config = dict(
    d_mlp=512,
    bias='none',
    tie_embeddings=False,
    init_std_qkv=0.0442,
    init_std_o=0.0442,
    init_std_down=0.0442,
    optimizer='soap_variant',
    grad_clip=0.5,
    final_lr_fraction=0.0,
    train_tokens=124900000,
)
Each number is 128 + 24 x the weight over the matrix's rms, rounded and kept within 0 to 255. Layers, rows and columns count from 0.

# layer 5 attention query, 128x128, rms 0.228, rows 17-21,49-53,80-84,112-116, columns 0-127
[[154 126 144 126 140 169 137 127 122  90 139 109 112 155 105 120 140 173 128  69  98 157 167 148  99  93 169 131 123  97  98 126 131  86 130 127 161 107 164  98 125 126 140 130 120 161 125 136 112 142 119 155  77 161 132 155  91 154  87 136 119 100 139 111  91 118 146 125  93 129 127 147 123 110 151 102 166 104 181 127 107 111 110 162 141 152 102 124 122 132 173 154 113 130 146 145 101  97 118 172 146 130 115  97 143 194  46 127 124 119 152 114 112 128 126 103 150  72  92 137 143  99 147  91 172 131  87  92]
 [133 103 128 156  82 127  99 134 119 121 149  91  75 109  87 103  64 148 134 119 122 146 135 115 201 135 130 136 140 137 144 143 138  70 150 136 118 124 157 168  86  86 154 172 148 137 105 121  93  94 167  74 154 109 167 126  90  72 130 134 132 172 116 135  96 108  95 179 167 142 130  82 131 139 138  99 105 139 127 155 158 124 152 131  70 161 105 112 111 121 149 169 149 104  91  89 113 136 116 173 114 121 106  76 160 127 157 159 193 147 121 103 114  78 161 138  96 125 131 122 112 165 143  99 111 105  82  76]
 [104 107 132 133 184 141 116  95 126 151  96 190 144 143  97 107 114 153 110 136 121 157  91 128 125 108 127 189 155 103 141 126 131 161 158 112  77 145 141 164 114 157  31 127 106 150 130 137 121 141 130 177 157 163 127 119  82 134 111 149  96 103 127 126 168  83 126 123 129 117 107 161 111 127 126 192 156  98  96 116  98 170 151 105 183 105 111 170 180  91 114 137 151 129 211 138  89 102  82 161 177 146 158 129  96 127  91 163 116 149 165 107  91 139 106  95 163  67 160 187 108 144 167 110 165 111  88 143]
 [117 123 114 162 135  48 141 130 156  90 132  95  95 137 171 172 158 148 126 173 114 174 148 135 149  87 169  92 121  82 139 119  77  87 216 106 132 129 185 144 124 129 122 153 177 180 138  87 134 111 140 136 111 153 131 143 127 116 122 111 113 174 158 139 127 115 158 101 117 118 140 157 142  82 138 134 137 108 162 153 106  76 141 110 179 145 122 154 110 145 111  74 105 133 163 155 108 123 106 206 156 157 126  96 135 151  62 149 104  62 101 103 147 163  94 194 128 140 117 166 120 121 112 130 149 125 132 145]
 [112 114 116 138 162 158 112 178 130 118 128 103  69 154 114 154  77 151 125 160 113 125 149 149 133 150 129 142 171 107 142 163  93 150 162 121 191 133 134 127 143 150 137 160 122 148  98 133 124 105 118 106 107 115  69 140 113 173  86 166  93 151 108 164 105 151 102 100  62  92  99 151  95 126 130  94  44 126 137 166 119 145 144 192 102 156 117 140 152 172 124  79 115 156 119 103 138 192  60 114 163 154 100 152 164 196 103  95 141 115  97 119 145 112 144 130 101 100 120 145 172  86 125 150 104  91 123  87]
 [207 131 130 105 143 142 176 142 102 127 128  64 133 137 146 125 138  91 136  66 115 112 179 165 209  98 164 113  92 117 123 150 186 102 162 141 104 127 100  59 118 158  93 144  75 183  79  63 112 134 148 139  90 168  84 193  47 157 106 166  88 152 111 127 148  78 135 168  61 168 174 183 123 140  80 139 173 125 154 115 143 187 123 206 151 132 108 131 152 129 155 160 175 111 179 122  98 172  86 133 108  88  81  63  90 148  38 150 133  97 163 132 103 134 134 157 174 129 111  95  97 102 107 104 193 183 112  87]
 [107  79 103 127 142 110 104 109 124 140 115 101 154 139 139 118 142  92 125 157 155 123 120  82 170 165 140 125 135 153  89 118 153 138 104  97 103  60 142 178 129  96  80  95 158 112 123  82 140 134 129 135 142 129 116  81 162  63 181 138 130 141 122 111 166 154 169 120 182 151 114  95  97 165 175 112  99 124 106  88 129 130 104  38 126 145 171 119 165 151 140 134 148 111 120 119 131 100 131 150  91 132 166 153 153  81 172 154 159 113 112  90 107  85  96 132 143 192 119 122 111 176  78 160 126 156 170 123]
 [102 160 118 138 138 131 129 166 115 139 157 151 145 117 118 139 147  90 147  80 116 132 146  94 101  98 166  93 106 152 131 107 127 124 136 168 142 140 133 136 109 153 123 114 126 161  96 131  85 108 165 145 117 163 125 169 101 111  94 186 116 129 120 137 127 107 161 147 100 124 115 114  77 149  97 135 101  97 140 133 156 112 153 160  97 118 125  99 147 122 137 179 113 142 125 114 148 102  83  90 134 120 173  89 122 183 151 151  91 174 153 105 147 121 140 101 106 113 169 135 108 138  92  92 144 136  86 132]
 [120  88 114 141 127 138 113 131 159 141 140 101 108 126 129 111 139  97  94 118 129 118 136  94 165 186 113 141 132 144 129 175 109 132 154 187 125 137 119 118 137 155 133 136  74 123 128 121 127 127 122 118 167 159 121 124 132 103 124 141 120 151 107 101 116 158 128 131 147 113  91 132 120 194 186 131  64 100 138 145 162 141 128 107 110 117  91 126 129 142 161 150 146 111 112 131 119 127  96 118  63 115 103 128 158  88 159 110 129 103 159 127 128 146 156 151 148 111 167 180 140 115  96 127 143 148  66 128]
 [129 127  73 142 185 129 166 103 171 148  92 142 175 138 134  99  90 128  84 141 129 111 126 119 127 114 141 130 154 131 103 125 132 154 162 127 130 138 146 141  99 151 107 113 127 129 130 121  97  82 101 123 124 129 120 118 114 103 101 104 107 171  89 130 127 101 127 131 123  73  84 138 149 150 144 167 114 168 139 102 144 144 111 144 105 160  95 159 145 110 119 152 105 115 141 168 103 118 144 121 146 130 146 113 101 143  99 164  89 110 145 139 105 125 137 109 130 133 147 139 165 163 157 102 163 135 113 125]
 [133 143 137 112 109 196 130 129 145  93 138 123 106 150 135 111 146 146 149 145 111 115 101  95 145 116 114 117 131 107 123 110 139 123 137 152 181 128 138 126 130  90 143 117 150 113 116 132  85 130 127 111 113  97 128 133  93 122 139 120 147 114 110 113 107 109 106 140 130 113 110 140 146 173 152  82 175 133 115 146 160 130 145 106 105  90 129 129 138 138  90 113 131 131 108 123 136 126 147 117 116 136 124 114 140 133 128 129 132 150 141 150 102  84 159 137 112 104  86  99 176 110 133 120 116  99 158 132]
 [169 124 119 145  97 152 137 120 136 116 107 125 151 162 122 142 136 114 131 118  68 132 125 140 203 115 175 175 121 102 124 139 127 113 131  84 132  98 127  93 134 151 141 175  58 125  87 164 122 150 127 150 150 159 129 153  93 123 134 133 120 121  89 122 128 103 151 100 149 133  96 104 191 188 125 141 171 124  90  97 109 161  79 133 109 169 105 146 192 118 180 179 102 101 123 137 118 112  87 129 106 130  94  94  68 107  16 129 139  88 143 161  94 133 101 130 168 179 148  95 128 134 150 163 151 147 139  99]
 [120 108 112 130 138 132 148 139 130 140 143 139 165 139 119 109  89 108  88 135 113 128 130 167 112 168 141 115 120 102 119  98 125 134 149 145 133 108 123 140 111 142 121 130 146 147 126  83 107 115 129 110 145 111 139  96 175 120 107 171 141 165 166 131 124 146  87 123 118 111 167 133  94 150 133 124 120 175 133 135 130 142  70 140 103 110 145 123 162 108 136 121 136 109 183 122  93 112 138 119 126 106 127 111 150  83 175 152 103  92 145 107 159 145 140 140 141 118 127 112 136  95 125 134 122 130 113 157]
 [102 105 149 173 124 144 137 130  98 166  76 100 124 159 117 144 114 177 137  87 119 151 128  98 129 142 142 111 149  96  97 113  90 133 126  80 161 158 151 134  98 133 135  69 139 168 161 132 142 139 137 156  90 135 141 117 143 120 121 137 115 125 109 113 141 105 124  66 179 124 113 143 124 139 101 115 119 119 120 115  97 130 122 142 118 176 140 165 155 144 183 121 114 139 128 115 117 118 160 166 124 135 159 185 146 111 115 133 119 107 117 159 119 135 167 174 105 149 153 141 141  97 135 141 112  88 120 128]
 [116 114 161 143 147 132 145 160 139 123 168 126 127 133 102 156 116 127 135  91 113 131 139 107 168  97 149 139 107 117 107 121 125 123 144 131 123  89  75 128 133 128 110 130  51  83 127 130 141 130 117 122 108 146 130 149  90 112  80 155 150 145 132 129 162 127 158 142 106 127 138 119 116 161 143 149 113 116 134 108 167 128 130 152 114 133 103 138 138 117 163 142 140  98 157 114 116 123 133 129 159  97 132 106 165 141 122 139 142 158 164 108 127 108 119 122 158 141 112 128 134 122 118  99 128 110 139  93]
 [154 137 135 171 123 131 127 103 112 120 110 113 134 117 140 119 133 150 140 121 161 141 115 116 122 124 150  96 123 139 133 127 140  79 116 134 162 159  84 130 118 137 146 105 133 149 104 138 127  93  98 110 115 153 115 112 118 117 109 119 137 102 117 131 129 155 126 116 118 144 158 118 119 156 123 122 123 125 130 115 121 110 136 136  97 101 111 136 155 136 155 127 102 136 132 119 124 137 171 125 119 164 148 118 150 109 124 154 136 150 143 161 125 116 133 110  99 104 147 133 143 144  88 112 132 132 130 151]
 [136 135 134 104 125 156 114 153 136 143 141 111 190 161 111 172 112  96 120  56  61 121 153 143 184  97 153 170 125 112 115 123 171 165 153 111 178  79 138  88  97 128 150 119  52 119 131 113  77 171 143 107 162 176 115 177  74 107 101 170 151 142 104 122 127 139 162 144 146 111 105 105 132 198  97 135  62 101 100 124 159 144  73 132 129 171 100 148 125 134 167 190  88  73  96 137 110  99  63 163 110  86 108  95  67 120 100 113 121 100 165 129 136 141 111 104 154 206 138 134  99 104 137  87 157 149  86 132]
 [118  80 112 145 118 117 114 117 143 110 139 135 127 135 123 129 102 122 120 138 110 136 123  99 149 173 123 172 122 118 120 146 112 133 141  98 127 112 138 163 125 135 115 158 111 136 152 117 127  90 141 129 121 130 135 121 163 128 117 149 154 162 155 101 141 133 146 105 136 110 153 125 146 153 121 141 133  99 144 140 132 128  89 145  63 118 102 136 137 141 130 106 145 125 123 105 134 102 140  97 112 118 162  92 140  75 140 108 133  64 120 142 124  98 111 102 159 111 125 122 132 123 121 148 128 149 126 150]
 [110 102 130 130 149  92 178 150 118 138 121  89 136 120 118 154 154 154 161 138 139 105 173 157 103 157 130 134 137 152 156 116 136  82 131 146 132 126 110 108 136 132 146 121 172 132 119 110 133 141 113 145 109 147 156 140 147 125 162 134 115 147 132 139  95 132 137 103 145 132 145 119 125 133 132 130 126 161 127 162 147  93 116  91 109 126 100 132 140 106 145 123  94 155 176 124 146 139 128 142 107 146 152 117 120 117 136 184 139 134 134 158 155 134 167 132 142 119 160 137 136 143 134 131 167 157 132 123]
 [127 132 152 120 123 151 126 134 138 110 143 143 108 159 132 142 131 109 140 116 108 136 103 111 154 122 128 145 134 119  98 144 122 129 119 147 123  70  83 161 127 156 126 109  84 102 138 134 157 125 141  97 123 116 112 168  87 118 110 151 153 125 109 119 150 140 143 134 121 103 107 128 138 156 123 128  89 108 119 130 165 118 135 127 132 118 115  96 127 154 142 135 169 111 120 142 144 130 136 124 147 121 132 117 157 117 124 111 109 173 129 122 117 132 143 133 118 125 129 134 137 156 115 119 111 133  96  99]]
# layer 5 attention key, 32x128, rms 0.215, rows 16-20, columns 0-127
[[138 139 130  99 108  73 159 158  64 138  86 113 157 104 148 149 114 147 119 187 162 180 166 144 126 133  58 165 115 145 100 115 121 151 131 162  70 100 131 114 101  83 109  98 184  93 147  72 141 138 116 123 102 118 185 145 122 132 161 112 106 136 168 103 130  99 112 129 106 146 147 135  95 133  92 115 100  99 120  69 111 153  80 105  91  64 107 111 176  74 203 123  82 106 131 162 155 130 159 123 123  90 195  69 165 143 162 152 134 199 195  62 171 135 148  91 134 225 162 108 109 142 120 164 105 129 150 137]
 [104 124 181 115 112  85 181 112  71 118 101 138 152 114 112 152 162 133 129 150 100 179 164 179 120 111  67 115 117 118  66  59 135 161 139 186  75 123  97 152 116  92  72 115 110 121 203  74 144 143  89 140  54 132 162 109 113 158 114  95 106 124 129 140 121  89 111  61 124 166 127 119  99  96  98  87 116  79 119  85 159 120 148 115 137 100  75  72 156 107 170  67 125 160 162 150 193 176 197 133  96 112 171 153 174 159  45 153  91 212 185  89 121 159 171  64 158 161 148  45 118 140 123 182  94 129 185 151]
 [139 140 134 135  99 133 115 119 140 161 123 126 129  99  97 120 125 106 100 126 146 139 134 115 127 149 127 112 135 147 105 118 114 109 148 120 116 101 123 135 107  92 127 105 142 136 116 145 139  91 142  92 149  99 158 152 127 108 159 149 176 144 110 122 116 103 118 133 161 126 127 100  97 150 105 133 132 117 134 120 152 164 120 110 134 144 143 139 111 104 135 110 159 149 151 117 128 140 148 134 153 156 160 144 110 114 184 177 154 139 117 123 132 133 134 133 132 138 103 115 139 104 109 155 113 162 150  92]
 [115 135 154 148 137 101 129 107 157 137 118 165 147 147  97 127 168 128 134 109 109 140 172 108 144 122 138 121 116 123 102 170 139 124 158 112 105 112 111 144 124 124 147 119 108 113 156 135 151 104 105 126 130 101 136 112 128 105  91 117 121  87 101 152 124 124 105  82 120 113 136 139 108 112 118 113 121 145 117 150 100  98 126 108 155 141  70 120 155 129 116 115 167  83 160  83 155 116 132 145 143 113 166  99  96 108 117 109 133 147 115  79 128 117 112 111 149 118 161 116 120 171 154 111 138 167 134  97]
 [115 107  55 106 155 103 129 148 160 150 130 126 142 143 134 121 122 138  95 119 118 135 198 146 104  83 153 134 139 150 118 125 131  80 152 137  80 131 173 133 131 142 142 173 140 115 105 113 140 145 112 147 165 170 133 104 168 133 135 145 141 149 155 132 115 146 161 132 128 132 119 135  89 117 155 172  99 110 139 123 149 171  63 155 148 181  71 145 142  93 156 149 102 158 136 113 154 150  90 156 167 114 152 101 123 134  85 138 119  72 142 126 170 138  80 112 133 115 138 159 121 120 123  96 111  99 147 128]]